python train.py --vocab_size=16384 --norm_place="pre" --norm_eps=1e-05 --qk_norm=true --init_std_qkv=0.0252 --init_std_o=0.00564 --decay_fraction=0.703 --final_lr_fraction=0.1 --doc_mask=true --train_tokens=868400000
Each number is 128 + 24 x the weight over its row's rms, rounded and kept within 0 to 255. Layers, rows and columns count from 0. Numbers have three digits each. The size before them is the row's rms in percent of the matrix's.

# q: layer 2 attention query, 512x512, rms 0.159, rows 163-191,227-255, columns 128-255
# k: layer 2 attention key, 256x512, rms 0.149, rows 99-127, columns 128-255
# v: layer 2 attention value, 256x512, rms 0.144, rows 64-69, columns 128-255
# o: layer 2 attention output (transposed), 512x512, rms 0.147, rows 128-133,192-197, columns 128-255
q163 095:115150117167169117126107140134132055132139116140129114145113109164160122134137089153121131104133123111169137173073112104063143113098093137132120101149114152165158102113147158129108111106198148151159106166139145135121108156156161189104129122125107148157131102154110147142112113122146107112150104167172138124158106128118137123169116126096106117138132146126161096135148122112115119115131
q227 106:121123120144123093130104104128138121094146111181138138141133141203135122117118192143104128145149142117128144145105121167181135126146117106123183093130099116134143135080087171143134097140116120131082137136151102116148104133074136126113127064123160106088138104114094121134099099112133181131145161120160150116134112190162141160164122145126124131139173101123160116104164100110145131104126
k99 106:148116150144144154134149131126126096137154122147115150123138095116141097104111152120148115141132157126119127136134143083115111105121093111105127146150122108118164123132120144139134151082165142106127150144128122130136133150111129118110136146123170154139116155130137107136140144166118155138157164130105131072114121076131122122123103150096111128116094093150107122129170134163145139103152
q164 088:115094132189146124105097101176143164107119117117164171123128156130104165149139097132078172114128101113100155138163118142146113139183146110134125169104106155080135125166136138154120158164154122143148139123138115133103125106092097153115125175121136154142157086126158142138111165139149141155108138087141129086102126136105161109126132127158138147159154128113138124129134095120159154148129
q228 102:147136127163129117129095112141156112154124122118110174117139142142167086092146148152116201145085133110164172126136075092166128149118111141146097074147126117097159104092138133169134100089168105130148127143162140138119129113107107128103073126155141128150123101126160156129125129126152072155136122181152155089117137150128122119135121136087113120150092085105147141111132140129143130150162
k100 095:124118112093154133084129146105117140142185110133133144105124169127121146141108127146132142138156100199119151121115184151139163130108125107129136147075133126122131086138102108144139136106129123121115134135145152150142122122107187135081134133104151155126157141105106128119169090075130162155105125128081122138114124173129109134110170117159150131127120116105079109120157156160103115141075
q165 100:086169154114116122123101104141132129104174156161130095129080119122137165091122136089130147172149133120105159164149123117147112132110151129134120141114113139161149140141129119141156154131128123131162130122154149132147168124115141103148145156161179086146140125147154146167131101104103126157093110122136149095111148160145179115151136149145100081148098081121112115159138139142123130144199
q229 111:114174112134111133102120077118127134148100147146121121077079072107106142059126128143166102120108109085146142149093152113132099145134117126124119123162109087111141127168113113083120128151128094143167109136116147135148132160203105163151125134156154130165144176159135126104127075126085113144163127114157149083168156152103158159164144148146084103112170108126149180135110126097127120165112
k101 100:121129115140089100126172123114153112120148175094123144165173198128134107162095172151178118139087138145113129085120134150109101132095180125131111105124132099106111135131074123097122145152127142150148105129101131109120148117160083111114130130111111166113110109113135115123143124106088104131090101153131124172080113151122117110129170099087148155096111090144133137126124100123125144119137
q166 115:118127114098143124154137176113135129127152124097167128199120176141104135137108093142135127127125199107105100134144173131122107146083156178143091130090117118103139163148158103092128171118136090134168071146118120165124158143138107123118091098130096107138123108089137070091161174099131116163094098104111112127123127106126122118084148092158158161151132122129147149108115125111129118084095
q230 133:142098106148134118144164130117140092159152110137092118160166115143061139149130119108127120105172109141113120163111093163132120161102104125115151122160115144168164126123148203120110123131114131135109157103112112145111114134151151151092112130148126171137130102170115150149174137168119143102132176164133121165153149130110113113147094149151116148103112156136120144126143131153146087087152
k102 098:121133121112121105118089121103135155129128173120177113129120182104120141101112133132174164139124122127103115136105077171138135099117109131073118108133108141152119124128146176067122140142146126114061120143134110112146122159144119141121164127123152152124132139100139114138185107156166093128155141129139126130162151127098130141134100110116122099140076093188111117109175138158068170103159
q167 088:122149129158139077137146156158158128146142167163136113092109103114133131100130147127101089136130128132157131084139172109159142143157135146151124123170108136151112127111106167078137113144080153163115120138112150105136105095172108116116142090092148102107090118174115143160100109138143121135154127092148153125105143191122129120132085112140129135112122165158114130128162109143125145160095
q231 111:122134096088131148107087102104129081070129108136114118105092117114104156078102156117130118120128110189108165114122085132137172118073087134118172139131138100091127155075150138155135147121138144159128158125114116190095095182120118138123109134105154117111146144123143110169153152094119098118147156155112120147174128109141145114127111111103092164088150160115096130134161145105173121071179
k103 098:114092113151153168127094158148122140078139134107140164104130140086095157126125129098141119099117143117167143136123140159113125124165145136122147139117113139138109148140142116168078123140137144095155145099101147147167099132109161122146145077128126090166127137169121125106094127178118109162111142117087134107165124185109122161095165136148166103151113153149117073127103091120143084127131
q168 078:119185114157126112147096135145105122088132135107116093143089086134127144099096132099124117128095082144145138143132217078160194127153127109155129176128114134174134131097121149145130141141116119144093149102124115130150123110120137142122101121101120118130144124150120098127184142142159085112134152150130124087117101104116127130151142132108149081125143142147104138153167130132125091089157
q232 092:161141110103184120137072144162119155132121125129125149096092124171167134124142102145101139093139084131087149110118145125172100111072129132119149134095158151128083131110131104136143141111155182141121114069097112080167109173143146098099151136157137115131112116102090149114129126122150113091120142102136114116163126165156090098093123137121137162119154161114138136070134135127104140121128
k104 099:123148121139171172149125160129124156099148157094125102190138094179118149093094122147120179146145112153092169131165128126131130127155154159179147134105105146099119152147076118143126099126112157099088127083114106128094136141131145082153149097138101113112173124142155118080132147110113165133136080145118125135142151116163112126126147094162111184114164135066130132154122127141092125105130
q169 094:066101161086138090109156143145134135073131116124122106125130110116070123140090139124157178138136102127112180124121120152096158106152131135156117115131124122126119120148091151113110131119160094106149159130093181109125116116164141171151140149071143133132101115085161119105115098130144123111134113143105096094170118175194129104140158149165096124134123146131116151097117151110124152143119
q233 109:136139111107132135145110113118117116115129142131083071192146078122092156150142099118132122122113156163124118081113128136139117129107166147131137133126140106154098122097141137106128132100107096122195132117138157103139172101143125168145172139131133154122113140139134176084137131122101123133125099143143132131118112099105159097191149138102115107121101198118146148140161102142169132113142
k105 094:161152149150115121095117110158101159167134164154108119130117167149117107137132097115145130128100128165112117094084126130120081115090128126121136097161102135097089130131139096107150160129106135112141129150183116126116110105141134109131110154126131106154115130126076151125163146133097103129111153127126091136116094126131142152138148138125121148095127107129140124090159140125148160148125
q170 078:111122102134078145124109103148125138122118151116131125164087129142156143084163123140137106090122181115096118119168153146139108139147126133131160118114108125138147107119155172156122114143114115117143112097115102128146129106100118148150116141136100092097131088141101136086139146131182123105120136100137118071138107126143101143132102127142103142145145122124128159140164150147127130152066
q234 096:117147163152099146119122163139156142124168127083097168095154141095118134165164153145128090153140140164123128144148151119153165143157138134152114134144093138108125078132143155106088117129149119129119164101117111138122166116173189134165102145126124136138103078100122112180140128144118160124110122116096104198119145134142114080100165140124106150140137149120156151103148130116123128150120
k106 093:138147108169124063147120092133103160153137137107122144142129135105136166142126121144128113160099097109168122111118102172120137160112136146103141133125118122130113127151110127131156131131083114159094145131118143137130175161129101115108162130080133121108208145155133128133144122127132121177096098181105119202085120096166139131138116092130137144133108144140164115121085114173113151122102
q171 102:177083140092149101137148108130179188172166088151104141122093142084124118206124136136098127135109092157121109164160181161112135138111099108121103121134124140105104125102160160106163117129152140130148130139141148157115151121103155111152146136107109082137140127155110121149121109137178122125117130119158150142189138130095081114147122153152137125129110110134195145145168129129123126095195
q235 101:115103133134132109106132150124180101100135140104144152125136136122103129159142112143153165126132169159140133113147158177139152133148114126104100109140108085115125149116107125165117134134092123131145133099108116149087131160140113129142170132143152171138150145152109152151115120103117141128146137155132125145162140121128126112177160105135155137142151134138173148096082109123135136135105
k107 094:133099152150118161119109094143150133106127126092137124138174145141110136098122128144133165141136168150104157102137098100118080149096135155116119123085077107081130109174095134143112109164116133113134146166143149128085123109116139136082057112095127136121138124125130126123102073105127106118116115179159132104117155119167161111124103111132183131134122109134131161106128107172155101140123
q172 098:159137119115175123122165109123156151142116118120136111090134152134133128146126120158108171150122112095138134151165124162143100142140120134123108113059164105103155122120144143133155101138140158106118119131125119145137114161151158158154110130086098131077148126126161144133103112123110146156117142119124114139094155113136135159147122163146117097121132101131125145100131159115090169107147
q236 111:133108121183150107180131184102147143130145147194137101152098121107151088146125142121125094161117152119102105123122123144106125108125133136102145145080078123114147110110120127128089126123153144128116117164186138185113083114167119132106137154161087128143119151113110116069144121137117103139167105094130150100120150182116114148125131109133159110092148104120124137128137121114181133110135
k108 104:099086150159094143141129127142108132137129102119121177119091099125106105077105153077135158114081114111107101113128148142117161141105126167142165129093147186132091099132146147144184087150075117158114124111135109109128122137105080098128120146112114145082124134104166107138114156120134159146107125146122117094122128150137116109188153160120142115084120128136149124125134118127173106111097
q173 094:148115127106172140120121133106134164117111124116099175094114095113119152106126138149143140137127109105083131176164116110103075176099160132127128113101137126079101179149117128086128156153134118116139147155196121118129179094136142177129144125140144162107159145130120119138118157143076115127113094168125131135122157151107136099124114084113127082156150110157167089145129114123154114118125
q237 110:127122123081086079097108160119136137123090160149121111116156091169093127100119092156089125165136107165130113127159154119162132093176171100113153138168110098156127124155125107147145133144081168118125132093106145137170129107112150130136108137126123144148152110136151181081129120174156152173068138139145154163097128169154153148138137157128136135106136133148134151112172103101107174079109
k109 108:093063144125149073152093128164119107111158120111138123151103116126117127113129181152112134128093127129152123139168082129079138123153146192130159146115119141120167170126140101098136090162100128124104175104135149161114142114142111151153178122110154099119114069139172139125118118113141086139115114129126135179104099113088139100158159167134105122106107142113099158102078159094143136118101
q174 101:138075098116133124137158113121131134105119140115091100156090131111111105082089101111129131102151087120127105121117138111118128141127105151132162116118121109150151151115145118102102205101102156192156135130134129175110109194132135123113114125153090122144136084172097141177122153111116128152105125122098114160124081149148117129180137146152116081120122131142152115162134104132135150123108
q238 111:131141092124097126106104088089112136123172126129093132118122112154118115136127112098122118120133138124140115084143133097121163109108100132042128128108120114143109146130144149125177106125134172138139118137130120145107142143127100080122127111148179103101135124132128092114130118139159090126081121163120150115077144130120124087103165143130141133100171105135168137180120130143145127149174
k110 095:126115130186153127163075172119139092106155081111154116085140145133100117163099157162141152186112113176139152140168118134135117100181160150129152151097126144142124153197092147118120110166098148124110144105118184103111092144155131134132147140138125147090132123163138178124143118200139116138117118121104122157157107160129130124108140116133160138106137154106134154144158122093118126139124
q175 102:136108114108125158109055124130104162127132118163130096142149122121124125098109109093134097166136157099125108170132142110111177115112152132118148155137153104145155182160127108095123105145117106115167124124124136116090132173158148113127112115101129176153130130160114156175125135096178115121125090121101108128148138110144115166157151109117140122131114152124166103146133143114139151083183
q239 118:092174166087070146106093162116136150119101116160115135096145108131120174121127123130124114119124100099137134091126090135119089101121159146087123126148130101125138144144117143168089117136087157105113118106153141137141109089141152126169099151113113164119159131090140150185149111151122134147135160128093101141170106087154120102128170129122144125140126146107173079119086119142151134120150
k111 101:129109130110146138105161091129104109137116091144123122076143118149117152131147146137118143158170088135131141150144092167085141135158125106095163134088141126155142122132102116108129136143086149128164127124131111122112102111157104170137149126111093146125151127131128116109140094127131124100140174105127117140110097111089137097140148142110114120113094122183111141128108144130156137151151
q176 096:143132118169132125144148129111188144176117101115099182113165110124145096110120143100157136105109154108113113131152132170098134108108105104115148106100146125122182118157120111110128149134105114086164112125145159132119154124191125131121067103103151136126120134123123123091127134182148127115114127127129130140100140144109113126101129126158108136117065104087151161140106128145129125133151
q240 110:119135147142149151068131129120168117157141102104145148149126154142179125076127152137187115121120110148125066119182138085129135134118120150127148104133144127166142144147145113104125129090160126114112114118125122108127116094170118129110076094118128171118110130102140151188133106126117126134138061106120123139130150141122130128070138122160143129174130133113119160111105130126102159131086
k112 101:172129167099165129164148068103129098143141140142128120156118132161148135130127105113139096125112074104137112134117128112160120102140074086140143081136083151149098136193117111106162148076148147107170136145095113135122146119105134127128126143099156174120181134059137125115158122114122123128116153120085132095134154096100162157141137158127127119125099140153114126123134164144112122137150
q177 092:109147108144187144170150141112151158123096096120167099129116099154168105142162158118100163151107157112172160134095105142157144118116125130136136127088135101130132131125143154157122101120125083153117113147089102129108142148128126114115150090157163107141134123133098132173135112098143105124114141164140155107149108159116105114180155119138163157107087097110104153156139172101119139140177
q241 107:140123151112117111083082129147148121147137126143093151147136120155134139121080122110136158155141081121100111135160134131122130125143093144125114149150136112131180171108120153131150133141096136103088153120132127137119142181117172087139135126155192168119111079102095141135144145108111106125136140058149117129153146105167147099113125135112134102127095138143126148134090133147189140135131
k113 102:107121143148113162121080165124120106125137111148103116135121153104180178111096128118140140103105126100115117128132175113105170177153159147132130143139202081118106108121172119118154149101105143152108124126102141124109075141145113128146113156143102110141135119111125097118173156122175131122121129116118135108089114099168097124148111147111126160139131120130109123088092103126116136131166
q178 081:087125132139121081114134111081113115119079150147137111145089116120129129124104114160155149134174133126137144140096083084152116131152107109141131149111135129132122127141142169079109146121087176125117119139188114143169143128151095122108162147184115072125145120137128160171128097060112154128112154126149132113125113166119133120148108102165159085142185165141113150147126135124102120127109
q242 096:160139142154104120112108091136129143141109167168098096140109137102163136103164148127132133131169122130126139121094155124114070123124140115127124144141164117124160129169092161091170145157149124122132134120126101128137138167066131126080119099128135136171086128091117121081115132119139162152157149155134142073150133147117140135086095128110134140158147078144153143119138123153128158144168
k114 096:155093152129093103138091178122132152145184142104144120142140084111116097118141174156115128123101098115145121129112135112127114156161180142152144133112130074134133138129159132113131079096039094142108122097130157141137121168170145129181140110132091119125137165165173133156137184110134129169114122109114126133089117087125102157158140118154090184150111084111125127136140146107102102146139
q179 100:137127123111110130117129115117116136145173112111137115119150146112147161161099151124134127104149111113109137152142100149107141128126153151150132119137085099101156117127119115108077138124118165129133112144128150114119102129147094116147121105196091131114137107110132105126139115127132117077143157113141156086164131105126100171116085093136106135127162123142115114133145164123079093133104
q243 114:139127104060124107154134148111090135101111165156102130198137112076135135123113161142121147147129107101144104147093137154137106122112081127116168121141169133112122132132086112128175128123132127119127149093121131135103119144143147134155141142122158146110152123152168145147103154086131157125141132111094126113131127134124150142137092164142105129116137118164124065187151136113145147163157
k115 100:153127129166141111098123159148135150123126100156075129107105119139138136126153151102124077139097126156099140115132142128137158130145185124158127128167136121123107144139120131151111145101108156137115135120113127132117118143110149100122151121089078081115159104078102118154161123106102090082103149118141104115114091130180131130081157080116168120141099123132079130125125112153155116107152
q180 097:174137110157091119123132169121147177130123100132066145101139151117129158120146126153121104123130152115131134163101134136107139160100122143137135111130164117132114209133164114098137168145119145135133140125110142123118145169132180161158146068155134111111147121135122150142099160139102151141100144131138124169128108106108111097125085121093148151138171150136126128144119166134135135155105
q244 109:140103150135161141137106103098080117101126106133110139135133173124166165169169111127148144095106169135130152071127112134122131104153133146121125156131170139160092115117141119162130146143108111160148143138156146093108113085111100108150111114090112096129142123133127186116129083083112070150087101160140129151126112093153104134089119114100102141136178114146161165130103108133106114144130
k116 103:143185121128116105121121120159078094097136139120133148128123115157102096165106141142171130157123107128176074150137103130143153110142133130133139148110142066121101167096134106154107169147148127162136086139109136102121134112129122132161151179139142113153120138155136068126068088103113105117146127105118134119137137131126125125137164109127146145170118111157132098073136145114086111134120
q181 098:131146105151125096138140138148138108103151085149159127112139154103146110165159114150124118151124135127153142152113123105074150148134082181139130100128112137112109113090090123146187145125199164103125134142153123137128080130140140092126156115123153157143110092154144131129116147116110132097087124132077134112145131118139099149093130106145157151103110141162101123133148155141113087114126
q245 110:100137113121143117111062059123106137109141084130129149098201144138099135134113129113107122146162107152112142134115084127131123144175123079150138129130116092128109155095155168147139102117138132099138114136124137083126100139125098125167156107167108139148098131102107133101149130091151095162140160166122119136157085173150152127132167117131126150128172186156133102128140144174104101149102
k117 097:145134163143167113134123124121124118142129130124158183118125131109140132104110125139082088154175093142117152131136109129175159137151123098113112120138154218129099113107112137110140136133115109143135127144096123083167127110139132135116126103095151074109129100179154110099184088133106137120149099161084142106133135116147136131150156130110146105071157096150159134129133156145119120149159
q182 095:084113145117169123070114183114113144150105082104146150153124151119153149122139132120149092131139090156117106124156103102114096127133095165099110134150151107124109106142112117055152124156122098148114126112122160131120119133117121134143157160100172119147120162126125111108120122052123125116145164143150139185120112123162123095143153118102116090129082123145090110132101167086129105118160
q246 112:126140099114143083129097104171156133127111122136130069118121143126162112101127098090063122121148149143122133115133118132180148150140122074094144197159125138035126140102114142107153129144141114125142125136123103164149118126145160134142146122117095136130098158143112080125157095197138119114142122130123161113128099097142176139089111157151156107143139128100094132123130130115128102143170
k118 099:141126121136103101147116171104138134153118109099111119112122142084129187090144117149127162131150138102155117204117143157174112165085133160127135109142164114120122134116100116156099164163118115090157118164177100117098151100136132080128144129145125113127151107127176135138073142114097135123122129114137118152112083122129101148141128138121135119136142075123120123116097122135094137169105
q183 101:111100135148143114149155134146130172112148112106144147110151079129154119119119122171120134156134088150163125130153176125142132103156088120143125156083156122165114107127138122097147153116109112138124106151149150126093086156106093142120118153128105130094141131114148143133113131121205135099110140109127123119167132101096153077150139157107169106118136139151146144103141127114137149131156
q247 116:068127140140133156132159143121135112111127096139109099164164148128086122173134131074142122124119141138167180146147110109112089151133076149124069148124137173091133171117078122139126143145097115174168116159096213102108144110134140129129127168153163166143122118099111081101206125139111092125180142116182127095111147131140134133136161170164142099120146079121113108106118150111144141140105
k119 100:129158119107120133120169153100138107129102117114120140106141148150126158154143139131102120110100142106117144138129126153104065152151132161079166112131116131124158125120136177180126113133122113128136181117127106088127127158114122111121137122108133100142093139139078128119073114130129109146156145091121137126133149092158133095103113124096110122067120139137162137152074128146110172120111
q184 110:121159135084112106077108139090127173105096104137133120120107101128082109163132158144096157162085148145100134125130147186129131134144165132138126149062124101135066091105146146175119132104158139115157145127165144131169147147104111057098102083123113135112101125177144114146112140144192115105102117110156115125147107147161135088139143117137147137179144130106139153131150145117140133168114
q248 118:169090121155169149130160145182144190120134119095150110167170101126125094109146119140122109120091126167112147072125112163163140134128166134134096117108125080106152119150112101115100104148121140145168157157145133118113136123139097157165071172183120102125128131129101060150107134136172093148146124126116141115116168168095158106127144173137110122120105138098124135141122145128180122116133
k120 098:161123114152143129108116123121111138131155102172159164094136120107108093081119089108194138156131085145100118138127140127147132138177148151132129081128129080134110059132160161093134107141140083135111106108117112160126108151149182139117129076119146128135146123098156125150130146123089117113084109074103114110136156163149131124094118143141163109116113157132122148116119139153137104097126
q185 097:097175135162128097125183121147108161097123110123092096169159118140131171162110161132088115144125143084148135158139116151137139143128093126099125140089121134129152145160097119095116148169116156144121114122130167120146154165169141122153135117115168127117141104152113148160111103090143114129144097137093129110137118124114082161102132156100155083123142148105159100156134170121118160079108
q249 110:129146139138094126204099134120130136131119146130123149097092117119126124102079118157095159118143088127131128110127119179137126144150136111088136185142044142087117121122151129130143097139095128165158115143147082161090137101114122103091140181123163127067109121130071149104183122036143148145165176143101121139111113163128124130129110152160130095109131118159107111106122135139116170133146
k121 100:118116110107067101148144061099116162121163096099106102109179173130141138105148065142139094124150109120116115115095153109172119146173113135165145145136122140127157081097073169164128137133136167139120124124098148147098130130151153085133108146131109133156147129120149132151122140148116131132160115118145131123109157126098114101108092123126128113117099073143163135105138093067131119125167
q186 105:120121129141131084146153129126141122115138100188172123161103142161130141136133128104089147167176114160142097107116125109137123126167157123157131163150155120136144124158165115147170180117101156126115137137089108094117128096102170156144133158142144097176128091175136121160139178142103164140088123141082122114102129152110157107145144089147092138117127170130093112103114131139090144126129
q250 115:113119112072132157134150112118112134127127151131119129122114141129158103142133111134138085144125162143124108145114167068122132169141121076123108128112075128171116156098198132145161136095148161167143141138115123105138123152114090109146120129129113137162102127147146126071147097119123115195165147174161110107135090135099135116106085114141171129153125078147166155099146103170074132168089
k122 098:112144136123130167134160085141133130131101092111107133150170174150129100150077126122124111110146167156122115147141137129170148137100085142111068145157124138137143149104090128137145146109134132093162122151093159094121178123107153162116123133128110173104135140101141118122150115106145121136121138137140125176148131093100114115114116091123162177130117113129112134162138108063137099102149
q187 100:159121122108124100087116102094129176146153098130159130101122155121137110111146100109134120149115146141122138166118057138120164071119116129127094106167121126133146134096133097120158111112161085141161132145140130145145119111086121117158113087126130165168093128125109111168107103130126111092161150125144105103148091125114085108146104081094083075135124118147096146101177131109103120096175
q251 117:102154150128129138113105116166112141116135135159111142134141149099150127118112116106097141150097148171120151143116116112132127115154109138159062119113076127127108066133133144137176180156135114159152128151079085129074160070103134171128112118136120106124099140138140148177149138123129193112130145133149131081152104158146173122153099124133129148128130120150112145107154128102118102105115
k123 103:140147139101089161137196156117124113122134112111127148135142115144116104147137123117129105113147172075147089093129117126150156113107119132139132129146155132125180132136154101130131092125126120111139107115106124083170076152116126104104104140150142177103140120133093155087136118119129126122122142095176143132130148117186100100112131116124113148106108091171134124147122139127160114153155
q188 101:127119089080107142107070167119091112116102074124115143121146140153209127162164154132121097144158089099150133102142105099157105126165136162125088124105160143119145167125169127131144108152110101134156117122137168092101115147125089116101131115141201135152160141162102139167188134135131135106116139141151145108106165113135167133117123124111128145140134096140131133149112145129111137142144
q252 105:118128146105131102145081141153103152153161161104134157128168130118147111105183109107084115106146115104157116094202141096139129134155116119129131162186154125140190134109057084079127130119108120073132112147136164115135104141105122127102153131116118157160115106203149128105139109130131149135139143175121137116109120129121137137133130146138122151171142153119087136137172094110127104114143
k124 101:132152125123126149104121122124117093127121159142166116150066118158136116121132097111123114149138138144092132160109120171094117129124136124156175140089117140142127102146172094092092082124119058145098157115140156134114130132108104167123170139136117091065129103099182132114112106156138128124086114104102112142141112096140136140137120152118134112139138161156141124112121086103106122125108
q189 100:111126106141167114107124127142145141164143108129096117139177143105129153149129097120169090157088132127144079129172109104123149132114141143139105097093169096129146135124137105120131169124142142060156127150143118127141133110138156129098152073114146160110088168132171165150167081122114142113118146144149137117137103123123091120082129157181121117167114142126094141126148130099156140116133
q253 111:162134146115152133128108104147160149119137164144161119103126151121114142146130132087165102091137142091123140168098122108091125112111115126145138138159119126134159125082138135142127140103109176127120114163140113140121139127128127122113118125124120151138150170138125131122136123129074151187131140125106110083132155153146110110109084149138119135146122124153073123143118159109146104173097
k125 099:153098124110087176073147145096153112094138124147145166119116141089140117104106115130121159170170137143092121140122121129114109155136143148097147151128143148139129147075129094121133131143116105120166121126117108177156133105099141107103169147132151088131181127148121096115118093081115117148129114069117125128089110131095092134136152135143152143111099151092129148083131144180094127107109
q190 101:080152079168149169119163110117089190145124118160132135113172152106081141139137146131140149125149114126163145124133060134124121134125102165120127121102168140107125116136086186122076108107110103140115131131138128122166124129180112136155132153094096120092119103124111155146132111100140180122123138133111102111087072083146113132142164091075089148129127142111093141139119104095102146115106
q254 111:152143148092107126097136141138139110109147132135120137117154162142141116096130122132156163135139168122168143136091152138082136102096104157115097128155144062120083116099114131148101095103143095178104148100166125103090109162143128137140144145140112115125126139141099110112089154104121139125131117133156183160158142125168131132137124115166141128119144188128148113157127125122107122140129
k126 096:094180162120122174137071149091107131124112106154129129104116114163120138135164077126115144121114141104109152145114119142142136149160124129148129154129098097119118072137121122162109100164116098152136111124153135143137142094136116120116157107112126133173174119136092123090062128100136073156126122074104115104099117180112132132131113131158152093103088128121140118148144113119089153152136
q191 118:152106109123143130118103148095152134121097130149130156121179102160135144110149139158130128171119163155128137095139133134146093144146150157149137134142126109118109158154158122144149146094132113146082128087106124122108111183139155149161157089168174115148137070114155130147128141162109152115120129151133178142138157111148118141140148119112141150127121125116129120138098132121093118114101
q255 129:126111093145112137132123127177155171106131156128138162172155127133086124093125102126120139141148133162119091088153130111133137148076144099148134122182123148156123124125079141159143118135136134109078126120112132171133144082082122106129094092147165113112132134147175136140126177102148147164118148167091127156142110152151122117121148126172157119114151110088165115148186120131123134176138
k127 094:137091119131071160131121108097158145109136110112114131096073144094123128104089115115124096099133101121179117152109127072136111123140148152162107173102107101099119100138173130126120100149138108143157106104103159173157090132186141097160118079113115138152158131116136131176129119119094089137107087142118143089101128138100104141117173114148081160131129172120121131165130103103088131074114
v64 110:099120102121143163129129116143135166099127120136123168104114135153107155112124146141162163124133069113138106103129153093121105125152129143103137100107116115134104135110157116122159137171101096139145122126122147144141116144113208132139180096136114103121118115163096175152125114157114137140134121128132096120126082126124106168109101109148150108104104148150105122100073109137138125124149
o128 104:156143129126141104116121142109128105100112130140079100084157124148168112121126105137087166109138155182136129100113095185131126139123112128166167142157126143151108119106108103148119090139130160108118153157134133080151171126104161153117151127092133114153138142100169082131133142113116113118134148112152089147140121165133150152099125117148119135146138126134089080151135133122152116123129
o192 098:107083149117162134154114108140127119127126113115145140156098166112100107173165169106139109132142110121112126122110170121136112142175199128143106123144127104128144168128126095136156110127135104147124137164116153146138143140120107161156174105145123116140145132159153187141153137091104169145077122121134139115101149125151151108160144160147124105119131085170120125091149144104101136133161
v65 111:149143121126121134103118115123111149127120089126186103096143119108119161134113146081099169127098120070153097146108194115136169111113121124120133133097138181144123106133152111092190151114122142135137128125145143103144132145139115099140137084103150117129159104151116117137095086098174123132134149113134112140131118104097083123131097149162127121112101107119144103168150113137136113077176
o129 107:157106156094144122089125119141153132135066103158168134126152120117129123144162137124182173108128109146134090079142171110143113109118139084144123106160170085095105097114161111174114119100192117127094133143147156113152149120139140169161127165127148122147137114102159138171149141133111118090129115108143123110129170118145137109116133115107099140093142133141100124112123129117137121142093
o193 095:143139125091110093142164118159116135140131154098131103103095132119125145128109096137147113174132128113146148175067097155111107125152114171187167128155119132167130125137098133111111127126109142166131103131109118153152154116119116147103111152139100123093152189126097125104118134156150116118134092121154137120124121161143138145127143123118074169117114130097127160146129160129131101145134
v66 110:114136148105116111119095141140087210121150178133125111137143129103136104160166118134100118109151153119110139097115145074088067145131133093078118140128135116127113124102154143145167118158169118135121144144113124142091138132157183093103107132155098150089143123128141073131139089120149111139095144088161120105149133143138141122117132113111098091124152155117106169153112113112097153091112
o130 109:092147111137121128097150082156137133101155101082119132124119139138148118112162094151115150080105146149140109210104116126101121135151180123116106162116113109123137153121137137130141087112139107134127160151133106134108137077145123120125130127153123119153090089133123122134123122121127105113117090120130142121145079113119138126165132158108120127138086107108097092153107136112073123099137
o194 091:135141100142132152136134104136132126132113144146140183091114113126135102101102123117115105180089099144164097178102127163159129079135128134158136125104161153173131127139113135093115150159149129141109101160134144097136134153077116140126150144134122131158170144121181095116092153127107171122146119124129053165130134145111147106120120095143121166144168137141131125129148138138163130117146
v67 109:145149140153141114091120111192175148167126093159139093166144118113103107164126120122170131078109157143100137155137131114116113167138120131117103178125119134148134123180103133156162112128140181151152102107096133155115127127083159111126076158153122127127132166122147094139121124130111146110138132122168137129093129084101134117082142137128120147137136177156077170138134161128097067107144
o131 101:109154142151121129083163140129147094150119128123090149144155164156154144173120149126139149113126070119121122133113152144095136141123151139083157106099097173168154116126140125142148136098087125088120141083129094147128144144129115187161140104121156079089132114144151141131179146099110138130142166124181098153124103164118160065126130119158114103182158099136097096116146119119084153138171
o195 096:123141113169103110111108114126087094093132192143149116137121091120132114108135145147110141085121118142117140122109081195126148139146105123111146112137130169097158099134072131130127108122156179114128126138125109112141110136096134033099136155111138141137113138073106129168105146150141146112138133108120115129144076132094156160119156118153135118123138188152126137141136186140104139162114
v68 109:145124131168147149142142117115161146129121107121138135132051140168112093133138145143102110130094117127145128143142101149131139124115102159156130153106134127089160132087099107123197119110240083161135148130102129110114137130162143153089116134131109151115131087109160131114108145108076083133124115167123157097137154140130097092169127164096143165142135159109161152096147118153144133127156
o132 104:115107141120144121128177132132121086117171121124178101114120145150117118114105100158124103133152127091117176179120118122138165072120091146129155127128171137144100112134136133125108120164095164105166151153106113145161122134103100117113129122111131126157142112134135107142146115143155120137138198143146132167115113125125111127084113147167092148152113125143092121133159106119122083107110
o196 095:121102136153103121097136142108106145115152154115132121098170132086097115151130157105093150135138125135154128142127148096128106213137122088102095098093140135121101116111172159145144136174110149132094126127115151130168115105139144083136134144139125128148125143050160165156152141135129138101117093144135116124120153122166109089149164096131134138127153130138153133133107127122128113154104
v69 109:113150142120141068159084134128158117165118166125116046186103151144143093146107100113142118096154133133143161108073122094141126147109163125132112137118084096105123092139145124136138159141121144138135093143060105167115125105113145136146118161115157164156139126124110121144167154128150142153121137121100146140139111093109119099062095138160145140131163134109126133120107141108160114190145
o133 101:119165100137143155150112157120125156114117086123129153141120133141106149110139138130109225127129160139125135143158113182124149138151185123153142158146128151124144123098109131147137141134082126105155118135089130149166123138128123131099106112135131136157107125156088173169133143129138095139095128122164104138129109135108150099116123122129147137135144111139161118130131112048144131120129
o197 096:129149136109146115064112161142142122154140142103103154066139130139164134145113124178111125100106113130160155147133140146134116109151200106112146099128128147107137111128152153164128115116159152138121152150146113105087149145083135141144120137087112125100145177118117149156159091150108153100136135128142133124149111113158148119145117153145138132072109139110127102120118148123117145141133